{
  "n_head": 4,
  "extras": ["local attention windows", "shifted keys", "gated attention", "value embeddings", "hashed n-gram embeddings", "a smear gate", "an embedding shortcut", "learned residual scales", "skips across layers", "capped logits"],
  "init": "uniform",
  "init_std_up": 0.0356,
  "batch_tokens": 65536,
  "seq_len": 256
}
Each number is 128 + 24 x the weight over its row's rms, rounded and kept within 0 to 255. Layers, rows and columns count from 0. The size above them is the row's rms in percent of the matrix's.

# layer 5 MLP up, 704x256, rms 0.0952, rows 689-697, columns 0-255
size [ 95 102  99  95 103 105 104 103 102]
[[126 145 132  83 124 128 119  95 111 100 123 115 142 155 115 164 141 143 120 142 130 116 121 149 138 178 143 145  95 127 112 107 111  83 123 146 119 109 145 133  99 113 107 128 143 141 112 105 122 120  91 112 153 154 129 144 118 113 136  94 100 134 107 126  60 166 141 157 140 145 140 122 146 137 120 124 118 131 107  86 141 140 133 111 125 148 127  81 101 129 121 113 140 124 156 164 117 195 126 129 142 174 170 109 113  79 151 138 129 127 169 126 130 145 130 168 152 124  98 134 155 100 133  99  90 161  83 121 134 101  98 131 163 140 127 131 166 104 141 105 125 164 110 145 107 109 154 111  95 104 151 144 141 128  76 151 133 122  93 141 130 164 147 128  87  79  85 106 128 104 120 164 176 111  72  90 154 149 152 129 143  93 141 150 132 158 115 100 134  94 154 113 123 128 144 104 158 110 159 144 162 140 137  92 122 126 111 106 187 117 103 147 103  97 128 143 170 150 144 145 101 119 105 129 136 109 167 134 155 130 118  96 104  76  98 128 117 124 129 132 147  71 137 195 156 149 115 139 158 143 106 140 143 114 132 163]
 [133 147 129 122 123 156 145 104 103 101 136 118  82 108 172 138 126 139 158 112 117 101 156 109 163 145 178  93 124 160  75 118 108 149 119 162 126 109 161 121 145 151 141 162 133 113 127 152 164 111 167 109 165 166 123 113 154 115 124 129  86 110 139 150  74 177 115 165 114  92 118 117 120 147 104 183 149 146 108 111 104 150 132 167 150 138 128 110 106 128 129 169 112 135 106 143 140 136 134  96 109 145 126 126 140 107 103 100 142 119 116 103 111 133 108 152 138 123  99  84  94 101 107 126 149  96 110 117 140 114  92 109 153 138 125 120  94  83 147 114 150 184 165 136 143 148 129 112 127 107  85 147 145 145 133 141 117 134 150  92 111 114 139 147 160  99 166 137 132 145 170 118  97 135 119 113 121 160 130 106 135 135 119 120 125 147 112 153 140 124  54 136 109  67 112 122 130 120 116 102 141 119 109 138 142 159 137 123  92 106 108 109 113 141 146 159 125  94 120 132 139 122 178 144 141 160  92 158 114 123 126 134  93 103 107 123 138 122  93 134 139 105 153 124 115 126 150 135 211 116 137  64 150 184 150  92]
 [142 125 167 120  89 141 129 117 152  99 149 120 111 167 135 164 115 150 145 136 120  97 182  83 134 146 125 144  91 140 111 145 160 167 121 110 129 115 120 125 131 149 138 169 195  81 125 165 146 105 113 135 129 127 131 113 123 129 163 116 110 139 133 108 110 120 156 119 124 173 129 131  94 122 116 131 122  95 106 103 121 173 150 103  98 167 121  76 155 141 130 124 132 147 167 153 116 153  73 103 115 114 164 160 135  96 141 130 148 135 132 135 152 132 125 122 104 148 105 136  68 138 137 131 117 149 102 116 145 121  93 150 146 141 154 186 165 129 115  98  83 163 115 131  86  63 134 115 106 168 144 129 130 121 146 155 122 106 101  87 126  98 106 148 102 105 111  97 115 103  95 118  83 110 135 153 147 144 110  86 125 116  99 120 155 129  95  98 147 121 115 154 132 118  99 108 173 135 136 118 124 127 100  87 125  98 138 102 122 142 107 148 138 133 110 154 140 120 168 133  82 154 143 167 141 124 107 114 114 160 109 142 195 123 144 124 137 121 121 132 108 146 133  97  92 122 132  56 151 134 147 129 117 132 159 156]
 [116 118 141 116 110  98 110 125 102 100 197 132 156 130 157 145 126 125 152 147 140 105 128  90 137  98 131  76  89 106 101 112 108 132 144 121 156 169 103 129 150 132 116 168 154 105 158 175 110 136 127 141 137 142 120 115 138 168 138 137 160 119 150 147 140 108 112 105 140 102 163  94 120 106 144 153 149 115 138 173 162 131 143 105 138  99 152 127 111 144 142 156 122 154 159 145 116 149 139 129 157 153 107 134 121 147  80 136 160  78 112 145 121 175 116 153 118 150 169 104 119 105 132 105 121 119 124 107 133 113 162 116 106 110 127 127 157 115 133 121 101 172 114 125 130 116  94 112 137 157 109 118 137 179 143  92 134 127 118 150 112  90 135 198 118 114 147 161 127 118 112  95 130 121 131 102 108  88  89 118 192 115  98 129 163 151  99 134 153 128 107  58 153 141 128 134 122 132 192 162 131 133 140 151 125 164 143 162 116 125 163 147 109 107 188 126 142 112  93 118 100 148 123 100 101 102 142 139 151 154  76  99  89 136 166 118 133 148 142 108 117 119 133 146  69 134 111 140 141 119 151 140 117  94 115 148]
 [143 126 165 161 118 173 117 101 108 127 128 172 126 159 164 153 156 121 136 128 127 137 126  94 143 150 144 129 105  95 122 129  77 115 162 165 150 145 120 135 106 124 128 135 156  91  91 130 147 131 143 104 174 132 126 154 114 118 153  71  99 142 108  97 114 126 138 148 118 122 120 111 111 160 125 114 138 101  90 113 163 141 112 121 157 152 112 135 151 135 151 101 178  69  85 135 179 114 154 122 159  78 140 111  55 129 150 126 133 133 128 150 145 146 140 114 112 110  96 130 133 115  60 100 143 197 128 129 116 119 167 173 186 120 129 134 132 126  93 103 124 102 161 114 162 125 107 133 153 117 136 127 110  70 159  80 117 105 129 107  92 109 114 136 121 113 133 151 157 127 164 153 129 142 127 128 148 126 152 118 102 134  90 120 135 131  96  90 129 108 122  84  87 148 123 140 124 125 132 121 111 128 121 116 123 101 141 149 134 150 156  87 103  99  84 131 105 101  67 107 108 122 129 131 152 134 109 145 121  89 139 121 107  90 157 124  93 110 130 139 108 127 128 109 139  86 155 117 100 118 114 157 123 104 126 116]
 [101 159 113 142 120  99 173 102 136 128 122 108 125 152 113 142 169 141 122 181 138 129 151 184 116 185 108 132 104 128 121 106 131 175 103 126 152 139  95 162  95 155 105 111 170 115  71 118 182 103 158 110 183 142 162 112 122 148 129 111 102 122 137  83 111 150 114 165 128 104 110 134 148 129 137 107 137 116 127 152 143 163  98  96 125 112 140  87 109 160 133 133 172 146 133 156  89 113 130 121 140 119 123 110 132 140  95 123 103 149 127 133 149 109 138 195  82  98  95  95 132  85  92 101 139 118 132  99 134 155 128 116 148 168 122 109 108 135  97  92 114  96 139 111 149 118 118 116 117 107 166 103  97 144 107  94 119  87 127 106 136  86 114 134 105 120 149  87 117 137 179 137 137 142 104  85 144 123 138 137 129  78 155 126 140  75 150 138 114 135 115 146 154 137  95  91 111 104 115 146  97 149 129  98 132 129 150  85 110 143 138 127 130 104 109 104 124 131 163 118 152 106 118 130 124 149  92 122 154 111 124 111  95 116 158 111 115 169 120  96 109 122 131 148 117 109 141 149 103 133 129 161 174  83 146 131]
 [175  96 135 149 117 143 149 111 139 110 162 108  92 124 130 137 100 116 124 148 145 125 142 146 149 138 111 136 137 143 153 125 171 128  92 123 131 128  74 110 153 145 146 123 104 132 110 133 113 112 145 105 154 127 111 131 121  69  97 155 160 114 145 172 148 123 166  97  91 100  98 128 144 110 137 150 148 120 121 145 122 154 173 133 120 109 115 124 101 104 123 144 144 137 120 120 123 180 168 123 143 158 122 108 161 119  89 138 116 117 155 136 124 163 121  85 155 130 134 142 163  64 132 150 152 133 144  96 108 101 103 165 164  81 149 158 102 131 131 118 120 108 133  39 145 165 120 129 125 124 117 122 110 121 129 134  84 132  94 135 193  89  89 122 112 106 143 103 132  67 160 117 142 159 128 134 129  97 126  95 121 149 141 153 131 131  85 141 150 135 105 176 114 165 102 130 166 146 132  93 167 133 134 132 142 123 144 118 103 156 111 153 160 177 139 110 108 114 161 175 120  85  92 178  90 108 138 140 153 158 143 140 120 137 103 158 126 141 106 149 125 117 110 153 131 139 151  98 136 121 125 164 145 128 129 109]
 [106 129 131  74 123 110 104  68 140 136 158  95 152 141 119 146 199 160 143 150 167  96 175 112 111 100 107 118 118  79 177 106 122 133 111  95 149 119 140  72 124 152 120 101 177  90  63 108 166 152 107  87 126  76 113 113 109 130 157 176 119 151 131 108 111 121 119 148 152 112 100 113  89 123 106 121 179 148 140  98 151 144  85 113 138 132 117 141 139 111 150 114 156 152 112 161 108 163 135 135 107 166 127 119 146 150 149 157  85 140 162 135 106 128 165 120 140 119  99 103 162 138 131 173 151 118 161 109 130 132 143 142 160 144 103 129 166 113 117 146 132 158 110 134 145  87 121 149 103 113  80 140 164 147 119 158 115 148 156 157  83 128 116 107 122 108 137  92 113 128 107 126 128 139 107 126 162 144 121 126 151  99 135 127 169  99 144 124 130 114 115 107 122 102  98 129  99 124  93  94  84 129 132 120 124 187 157 117 139 143 134 126 119 104 117  89 131 120 138 122 154 127 115  76 115 137 112 135  87 130 130 113 136 123 141 143 150 116 154 102 150 163 118 142 151 149 141 141 110 113 153 118 111 129 108 148]
 [132 127 157 152 114 129 131 129 141 139 128 118 120  87 129 134 161 108 111 121 161 103 162 112 129 136 178 119 131 125 111 124 139 160 120 122  99 121 136 117  83 166 145 121 133 121 160 136 105 172  82  97 135 127 128 119 133 152 127 128 116 130 142  90 112 119 144 144 118 121 110 147 129 148 163 120  99 105 142 133 130 105 116 117 128 145 123 104  96 102 130 164 156 101 141 123 101  93  99 168 139 129 132 130 132 124 122 109 126 137 144 140 114 127 163 128 128 163 104 141 194 121 107 107  93 116 125 152 137 122 157  98 117  99 119 130 118 193 104 162 129 148 107 141 126 116  99  67  67 112 112 155 129 121 163 134 153 101 183 135 160 104 126 118  90 182 150 128 122 112 139 148  91 114 146  97 108 103 159 169 149 111 141 115 124 152 149 163 136 128  79 131 167 161 108  91 122 173 129 114 107 150 158  88 129 127  94 127 145 125  67 133 158 128 120 149 154 116 146 110 144 147  90 143  81 153 175 125 139 156 120 150 138  98 175 158 134 128 129 107  73 184 135 146 137 123 140 140  55 165 133 109 140 154 121  93]]
# layer 5 MLP down (transposed), 704x256, rms 0.0914, rows 689-697, columns 0-255
size [ 97 100  99  94 105 103 102 107 103]
[[143 131  96 124 152 149 135 132 127 117 115 106 129 165 127 142 133 179 104 118 139 115 131 115 110 157 100 113 109 118 134 130 138 144 113 169 135 137 102 124 121  99 120 102 152 123 113 141 120 155 126 135 100 143  87 109  97 108 152 102 134 101  88 124 139 121 121 167 117  88 165 158 140 151 128 165 160 132 122 117 121 115 127 153 145 151 140 170 190 126 196 143 105 115 126 103  89 147 104 121 139 131 129 168 115 162 158 147 154 158  99 142 135 176 143 113 125 128 156  83 137 103 132 130 123 205 119 126 127 113 101 120 116  55 124 141 130  83 159 134  89 127  88 152  69 121 146 135 129 125 123 153 160 124 126 121 122 141 107 126 152 157 134 132  98 106  79 124 143 126 118 104 122 110 142 142 147 156 130 151 122  98 139 126 109 140 139 148  96 157 135 142 104 165  95 106 103 121  84 126 123 105 159 139 155 106 155 173 208 126 141 163 112 100 138  82 135 127 169 119 116 172  76 160 130 139 137 143 156 110 124 145 142 116 150 151  83 105 144 128 145 127 126 124 130 118 111 106 129 113 127 184 133 162  76 139]
 [151 119 117 148  84 122 141 182  93 149  89 135 141 129  79 115 110 124  79 136 119  72 120 139 148 141 141 129 167 110 154 106 110 127 107 135  89 158 118 151 159 116 106  87  93 151  85 136 100 137 157 172 165 135 109 128 130  98 193 120 150 108 127  83 100 126 124 153 131 101 122 127 105 156 131 114 132 165 162 151 110 106 130 132 118 113  84 131 192 114 154 112 107 119 115 111 149 172 110 137 106 142 116 149 121 146 104 105 115 160  65 137 101 123 118  92 152 113 125 137 149 137 133  90 107  73 120 146 153 158 124 119  94 137 114 109 112 143  97 131 132 116 102 131 144 113 123 122 132  89  98 120 109 131 138 139 139 120  93 141 124 150 121 155 138 126 130 114 146 143 120 135 157 123  84 178 137 137 148 150 159 125 165  93 132 105 145  96 146  95 150  84 126 154  99 161 161 142  88 126 154  85 116 145 157 149 178 148 125 124 116  98 127 117 120  85 121 157 140 142 106 144  79 138 145 130 104 140 129 109  92 154 108 110 122 138 115 124 146 101 133 160 175 151 143  98 111 133 123  75 125 134 134  87 133  96]
 [118 117 116 152 107 150 115 128 166 127 146 129 147 127 136 167 143 131  98 138  81 147 124  89 165 124 123 151 159 113 124 151 109  97 135  98 106 106 109 125 112 157 171 133 190 144 107 124 116 138 162 154 136 124  93 142 114 145  63 131 151 134 168 169 107 115 119  70 158 110  95  82 115 109 139 162 106 169 111 124 102 130 129 148 120  99 162 112  98 118 153  94 135  74  84 112 106 148 139 153 119 129 122 112  97 177 147  95  82 121 114 141 178 141 152 129 108 129 112 129 118 137  93 163  79 111 100 119 166 145 127 101 115 129 131 114 133  75 120 110 112 134 159 140 126  88 136 111 155 144 159 116 166 140 125 166 183 130 123 116 109 148 128 135 108 125 149 141 142 132 100 169  89 121 157 168 145 121  98  91 141  92 137  88 155 124 152 135 134 118 146  91 129 124 128 116 176 137 116 125 131 106 145 131 150 136 130 145 133 139 107 135 130  80  81 101 140 123 101 106 140 128 116 119  93  88 124 138 115 111 148 125 138 182 111 152 144  82  96 122  76 130 133 152 127 138  96 136  84 130 133  93 131 130 138 143]
 [185  86 145 132 114 119 118 126  77 115 139  99 170 115  66 119 122 120 153 102 138 130 160 109 152 111  68 132 173 106 108 152 151 140 140 150 139 112 169 106 113 148  95 104 128 109 131 114 112 136 123 124 170 141 136 130 118 128 130  78 164 154 130 156 125 131 175 146  90 120 126 104 108 129 113 136 158  97 104 134  97 117 109 109  91 115 116  84 134 158 150 128 161 142 135  90 129 159 120 118  83 161 107 125 103 101 130 134 108  82 149 121 130 118 102 124 117 130 166 130 150 130 146 129 144  91 125 124 127 137 140 139 113 137 114 116  96  94 169 142 143 134 156 153 134 149 149 123 113 119 180 116 139  70 144 143 111 153  91 168 160  54 119 139 148 111 131 109  98 108 155 136 108 142 103 138 161 124 160  79 134 122  91 170  93 155 152 121 147 142 137 135  91 156 127 105 159 133 156 110 137 140 112 139 119 123 114 103 118 134 123 125  90 122 123 140 148 152 139 162 139  85 169 114 130 124 163 118 156 185 114 186 114  92 117 153 137 142 123 116 175 134 116 116 125 167 108 165 136 133 139 135 136 129 166  87]
 [147  90 114 101 137 109 143 130 115 151 119 157 132 117  80 141 148 134 108 111 116 100 183 140 111 176 175  96 128 116  99 132 143 122 126 168 139 113 172 141 119 119 131 143 137 141 104 114 151 166  79 143 133 164 143 110 105 119 121 143 124 152 144  88 117 122 126 133 125 160 176  77 101 109  93 103 104 145  93 108 109 114 146 108 122 113  98 147 117 107 144 112 126 139 120 165 127 155 132 109 102  83 146 133 146 104 113 130 122 103 148 174 126 172 122 139 156 152 125 136 132 106 156 145 109 121  64 138 122 114 127 164 137 156 156 141 160 141 124 122 143 124 119 163 155 156 165 115 117 149 116 127 112  81 132 116 133 133 154 144 110  92 114 145 118 137 132 166 126 119 199 151 139 109 119  93 126 110  79  84 101 104  86 157 128 155 140 152 138 143 144 102 134 136 119 156 134 109 112 108 113 115 150 151 103  89  95 110 111 143 164 110 118 117  99 118 114 128  91 128 113 109 163 154 124  99 136 133 133  81 133 135 108 128 150  82 136  87 131 130 200 134 179 161 172  98 153 136 171 163 102 108 157  96 121 114]
 [110 115 133 129 116 139 121 109 146 148 136 125 118 102 112 139 105 144 145 133 110 127 103 148 116  99 133 121 116 153 116 142 127  90 140  88 184 118 133  84 141 131 158 168 114 175 148 109 138 104 124 123 134 149 118 159  88 146 169 146  70  98 144 144 120 142 130 119 115 130 129 155 136 125 127  84 142 178  91 135 170 113 179 117 140 109 145 139 131 114 139 102 127 104 109  95 113 147 127 114 118 161 148 131 146  86 133 123 153 104 153 142 104 174 129 103 136 154 108 156 115 124 157  87 124 147 124 139 136 120 117  92 168  81  93 123 134 129 130 163 116  61 143 116 134 106 136 142 129 188 130 118 127 122 142 120  91 101  20 131 168 114 114 112 125 126 148 101 152 152 120 106 119 133 141 101 170 155 131  78  97 102 132 143 101 124 110 108 143  96 127 126 137 147 148 144 115 144 126  94  98 129  81 125 102 176  93 138  82  96 119 146 143 145 148 134 130 115 170  89 118 130 130 106 127 102 125 128 106 116 139 148  96 121 141 109 121 146  90 148 144 136 114 156 135 193 119 104  78 158 135  98 107 153 120 110]
 [119 107 148  94 138 102 153  95 126 148 121  95 104 115 148 136  95 141  99 170 125 116 127 142 128 167 117 114 119 130 119 143 183 103 104 103 135 126 118 142 101 130  87 160 132 163 142 112 120 118  88 136 100  74 166  94 163 118 120 133 127 118  96 153 139 165  99 139 113 147  72 113 136 154 114 154 155 128 119 136 112 119 146 181 116 135 106 146 139 129 160  97 131 128 121 112 133 153 136  98 159  74 130 129 104 115 154 124 104 151 123 116 154 132 101  92 170 161 127 115 171 111 108 146 122 108 129 155 152 151 125 169 124 127 101 104 137 110 113 111 119 167 108 155 122 123  91 138 185 146 115 145 129 133 142 168  93 112 132 122 122  83 158 137 124 140  86  93 101  83 131 124 132 110 137 126 129 116 166 106  95 161  81 166 116 159 102 124 126 105 140 126  94 146 142 138  86 154 146 139 138  87 112 129 170 124 157 155 116 155 112 135 139 152 127 103 180 121 153 173 103 128  95 164 140 110 113 116 118 142 166 132 137 123 142 126  78 115 101  88 138  82 114 105 123 115 143 127 167 147 154 105 195 158 100 115]
 [176 109 124  96 109 135 130  86 128 119 123 100 144 119 130 122 121 158 139 126 146 128 138 103 157 185 117 134 129 136 156 161 138 177 150 102 130 121 155  86  74 137 129 106 149  72  69  94 149 129 138  95 132 137 142 104 130 111 115 140 157 104 129 127 118 138 159 103 167 140 155 135  91 119 182 123 148 103 113 142 118 139 113 105 170 135 141 159 158 133 159 126 144 122 128 103 113 165 113 130 111 149  88 161 175 114 128 131 124 100 138 139 153  99 124  96 133 123 126 142 135 145 153 106 163 130 160 141 140  78 137  99  94  87 149 149 123 134 137 102 135 107 155 141 124 109 155 113  98 144 117 131 113 128  83 147 140 140 167  89 118 126 164  80 128 165 102 126 117 124 126 142  77 180 130 154  91 174  88  78 133 142  84 121 147  82  80 144 127 157 153 117 118 149 123 115 116 152 142 111  98 127 142  91 136 171 124  90 152 164 124 135 120 104 119  84 132 158 129 122 163 103 140 120 144 108  86 143 107 145  90 152 135 118  90 158 140 159 112 127 165 149 135 162 118 143 100 131 130 148 153 115 113 119 155 119]
 [116 160 143 124 173 113 142 139 100 159 130 123 129 147 130 138 136 131  85 121 159 134 143 128  96 152 131 115  91 145 127 115 128 111 137 144 131 151 156  81 155 135 102 140 106 167 138 115 165 136 155 125 123  89 139 145 163 137 123 118  86 135 132  97 124 116 148 123 115  65 105 146 133 147 167 118 102 109 147 175  90 160 141 122 156 177  82  90 117 101 103 148 116 120 131 145 132  71 147 120 133 127 113 127 121 157 132 127 138 112 170  84 157 155 143  95 128 119 174 162 143  95 108 176  95 104 118 117 159  91  98 141 122 158  76 105 103 138 109 129 164 152 113 134 151 135 134  97 140 117 114 156 110 100 114  85 150  65 183 134 140 169 175 136 119 138 167 128 127 116  95 129 143 146 143 138  89 126 149 142 142 126 154 121 126 120 135  98 124 104 144 165 140 122 106 130 140 158 146 148 166  92 122 111 126 115 123 136 119 107 105 132 146 130 160 131 144  97 121 123 168 184  69 154 117 112 139 143 100 137 109 154 119 143 150 167 129 128 165 108  91 148 128 116 136 135 178  81 119 115 144 133 129 163 168 140]]
# layer 5 MLP gate, 704x256, rms 0.0961, rows 690-698, columns 0-255
size [103  97  92 104 107 103 103 102 104]
[[133 108  98 184 156 134 118 145 126 169 103 159 156 140 101 129 124 200 106 114 149 131 121 135 142  96 122 105 214 187 127 132 143  92  79 137 140 143 127 131 175 157 106 115 111 126 138 121 133 132  91 113 163 141 107 121 120 155 118 118 116 130 122 128 156 117 159 134 141 135 152 154 144  99 156  96 149 164 106 118 146 120 141  69 131 106 129 119 128 147 132 115 145  89 141 109 132 150 148 168  83 125 171 151 127 134 125 107 115  95  82 103 163 108 181 141 185 155 130 110 161 152 108  88 116 123 149 100 138 100 134 100 134 118 155 125 120 125 107 143 174 123 136 126 193 149 154  98 132 126 126 138 116 132 102 134 109 124 162 122 144  99 115 107 127 107 116 125 163 121 134 103 135 163 109 100 132  90  83 165 110 145 130 133 163 139 139 133 128 163 142 108  92 141  95 151 121 119 160 112 148 124 158  89 122 128 123 106 112 132 104 165 100 166 162 125 154 147 148 108 109 110  96 146 115 128 102 133 171 102 122  86 130 167 136 107 159 155 135 147 120 119 166 131 122 129 103 133  98 103 139 103 161 144 156 132]
 [104 135 102 111 153 149  94 120  92 103  73 134 138 131 143 126  87 144 119 117 151 146 127 105 108 133 140 115 141  85 138 130 139 168 134 135 110 117  94 148  82 138 165 150 121 132 138 174 115 139 109  74 106 148  79 110  75 184 107 105 197 115 126 121 128 134 107  95 121 143 131  75 128 112 115 180 159 152 129 118  91 106 101  98 131 141 145 135 131 137 135 126 146 102 134 140 165 117 130 142 131 136 153 137 153 156 152 140  96 151 126 117 109 130 187  83 112 128 160 154 155 105 126 126 147 134 138 130 131  92 106 135  90 133  96 134 121 166 134 173 142 100 112 123 129 129  92 151 135 160 127 151  97 121 105 140 169 160 142 146 141  55 117 115 119 148 119 163 156 142 150 114 116 147 106 182 188 133 111 117 122 124 112 134 140 127 149 100  83 129 153 159 148 146 146  92 105  80 128 132 121 136 140 128 134 144 113 105 150 133 120 136 124 131 143  95  99 125 127 117 110  95 143 121 120 128 146 136 150 130 132 109 144 112 170 122 134 132 126 139 124 123 150 131  92 144  81 127  41 150  92 133 173 122 158 145]
 [110 118 148 128 150 121 113 114 139 165 112 188 117 120  98 112 116  90 112 129 136 106 103 134 133 103 108  89  99 125 112  94 154  94 120 157  87 138 160 151 149 117 126 112 132 114  80 159 110 130 126 132 139 139 114 133  93 140 116 169 127 153 112 152  92 115 149 113 151 148  97 144 112 147 136  75 128 111 133 126  93 145 109 181 133 103 141 138 110 130 148 142 157 110 170 122 144 133 142 121 148 165 133 106 161 139 136 151 112 113 120 126  93  98 116 143 155 136 154 155 134 135 138 102 120 105 127 120  91 152 125 129 119 116 113 105 108 136 102 151 118 149 163 154 154 180 149 171 109 121 149 148 131 112 118 139 145 128 102 151 103 127  83  73 129 103 162 116 151 116 147 134 101 151 121 130 104  65 166  89 158 195 145 154 106 143 145 150 117  77 133  91 123 143 153 147 121 174  84  88 139 141 142 116 113 120 117 122  87 124  86 159  91 119 116 153 144 140 129 157 121 108  90 119  92  80 138 126 139 118 136 133 132 131 121 151 182 133 155 166 156 138 137 149 134 153 113 150  89 150  60 118 121 183 144 117]
 [126 115  99  94 126 120 128 109 112 138 129 130 137 144  79 116 133 103 162 148 124  96 143 150 121 179 149 145 176 138  98 117 135 168 111 110 114  26 121  82 122 131 108 136  75 103 144 128 127 117 113  70  96 130  88  97 159 162  91 153 136 113 116 123 133 106 132  95 109 129 108 101 134  98 143  66 100 124 117 128  86 165 110 128 160 110  75 160 110  88 108 118  94 127 128  99  95 116 146 154  97 155 120 134 139 133 108 120 151 115 129 112  98 106 109 129 125 152 142 166 118 118 165 159 135 113 134 120 136 124  94  87  98 167  86 145 125 136 120 155 132 141 118 118 111 133 129 113 154 152 112  98 104 146 140 143 123 138 172 162 175 156 114  90 119 139 199 142 143 127 145 141 143 126 150 111  85 127 124 136 166 117 158 148 156 125 137 159 144 154 132 155 158 114 132 140 171 165 125 125 125 159  96 132 143 126 118 142 123 119 131 133 162 112 156 149 105 102 182 171 148 140 102 117 111 127 173 125 107 148 109 121 106 120 152 150 134 141 116 116  94 142 126 166 159 122 104 130 109 151 135 116 126 116 150 121]
 [171  92 177 126 120 110 125 131  93 142 120 134 154 116 109 105 110  90 106 130 123 148 109 141 132 125 135  99 110 186  92 113 131 133 128 122 116 171 130 135 146 108 123 140 113 166 156  88 132 133 115 110 121 125 101 116  99 112 165 135 138 118 151 172 127  95 112 124 128 169 105 114 142 117 113 131 125 126 120 107 112 132 129  89  88 160 103 132 192 101 123 130  94 107 100 131 103 140 143 126  90 138  86 135 111  99 129 142 134 116 114  94 126 114  99 123 154 154 133 124 147 176 134 181 112 133 160 145 134 180 113 114 148 152 132  83 111 119 139 175 126 131 151  83 137 131 161 112 151 111 144 117 127  84 154 118 130 146 136 101 145 150 118 132 148 108 132 179 111 126  77 171  99 144  84 167  99  83 147 173  99 136  62 139 146 150 163  97 142  99 132 121 108 166 108 132  98 151  99 121 124 126 129 109 134 170 133 182 125 125 111 124 134 170  98 152 125 100 134 147 159 127 108 166 130 177 120  78 102 168 159 125 169 138 126  99 125 120 145 105 128 123 139 126 149 132 100 142 105 133 127 112 172 126  99 154]
 [152 105 101 154 147 115 192  81  93 110  77 108 146  84 128 123 107 127 113 121 111 102 120 111 165 134 152 127 185 132  89  99 154 104 133 147 131 129 116 149  59 122 131 114 111 169 146 152 173 127 133 120 121  94 141 134 132 108 124 124 157 135 151 156  90 162 113 122 147 160 143 138 131 112  92 150 125 101 112 117  95 174  88 129 157 131 116 171 108 118 176 159 116 122 104 130 147 154 121 117 128 121 111  80 174  92 133 109 137 138 111 126 135 131 166  96 188 136 155 145 107 140 144 129 156 151 128 122 107  91  96 122 121 127 159 104 133 129 125  71 141 161 147 145 100 111 146 124 176 112  97 150 125 111 145 161 156 160  82 149 117 147  89 116 125 169 117 136 101 147 150 128 134 129 136 100 144 123 119 114 136 124 142 166 141 121 107 139 100 119 123 142 136 110 103 134 102 119 160 117  91 132 144 121 110 126 147 142 125 109  97 152 161 152 130 143 167 115 137 124 126 145 124 136 121 103 134 131 154 117 168 138 149  90  95 147 131 181  98 133 159 128 126 139  85 171 100 117 109  96  89  90 169  98 141 172]
 [138 104 109 142 108 112 137 154 130 136 138 120 150 130 130 135 113 111 110 143 117 120 133 157 136 152 130 115 152 155  86 104 115 136 110 105  75 120 123 132 136  69 138 150 115 150 170 177 120  85 171 145 159 145 161 112 176  97 145  82 124 100 139 105 115 158  87 114  92 126 152 131 189 134 160 138  90 107 123 130 123 160 164 132 123  99 140 131 123 137 134 135  95 167 120 126 133  78 132 127 141 156 141 118  99 153 112 115 171 112 158 134 131 102 105 154 106 132 150 132 185 124 131 132 141 133 118 113 122 175  98 167 139 150 161 147  82 227  99  96 116 119 151 109 157 146  82 113 149 137 102 127 131 157 206 102 148 132  88  97 153 103 130 105 158 132 107 133 123 140 121 141 118  85 123 135 120 137 103 167 133 137 116 152 119 166 122 164 106 115  98 125 119 133 105 134 130 138 144 138 139 138 128 134 109  96 112 167 109 110 133 120 125 123 129 156 141 102 177 147 130 135 110 150  99 135 120 111 129 101 159 156 140  90 129 157 150 115 139 104 156  76 162 123 136 125  93 118  96 119 133 128 158 104 157 121]
 [139  81 135 133 129 138 125 155 128 109 149  86 130 103 113  90 114 118 152 112 134 127 134 141 143 148 128 133 119 149  92 142 114  91 129 142 100 145 135 106 109 145 128 124 126 148 152 113 116 145 135 120 118 117 131 148 133 117 143 165 142 108 126 113  91 111 147 194 135  87 107 144 100 162 149 111 101 115 133 129 135 105 137 100  86 142  80 110  96 115 130 156 154 125 157 146 100  93 161 140 128 146 157 139 122  93 126 118 142 106 194 117 110 131 155 135 160 157 136 107 186 108 161 148  90  93 133 123 178  96  95  93 129 141 114  99 123 171 116 151 112 121 128 142 151 119 115 117 149 114 172 137 121 124 126 106 152  98 161 147 170 126 137 155  84 153 133 126 121 111 136 147 112 130 144 113  63  71 147 128 104 136 154 148 137 152 148 177 113  98  57 119 172 183 126  89 146 169 120 162 132 128 118 127 113 129 131 110 113 155  97 108 148 133 130 181 162 146 160 114 139 127 127 120 107 110 114  91 133 154 101 152 141 153 114 127 136 184 149 114  96 161 134 103 140 141 164  92 114 139 144  76 139  91 126 111]
 [102  97  91 121 146 100 115 128 121 111 130 125 124 134 133 161 176 156 167 141 140 104 107  85 107 122 151 132 154 119 122 137 116 124 155 129 162 134 167 134  68 116 154 145 122 121 148 134 147 145 136 106 144 114 110 152 108 146 160 114 161 119 149 163  74 145 179 126 130 106 105 126 110 107 116 109 159  93 125 130 113 118 110 121  95 122 129 186 132 107 163 115 104 123  83 133 177 136 151 111 145 153 136  99 130 111 100  88 133 119 126 127 118  99 101 114 133 109  75 131 177 151 185  99 137 142 122 118 117 137 103 121 135 109 122 145 133 130  91 126 206  94 217 126 108 143 127 157 116 105 129 146  96  60 136 186  84 105 153 116  99 139 128 107 158 124 161 101 127 141 113 148 127  98  82 132 125 132  99 144 165 111 131 151 137 111 108 146  93 127 100 108 129 124 135  87 100 114 134  93 132 129 130 122 123 106 147 131 128  98 118 132 129 106  86 132 167 111 158 130 105 139 124 121 140 125 129 153 138 119 130 130 142 142 152 161 158 111  95 127  75 138 109 173 140 134 130 170 108 103 165 130 120 138 128 152]]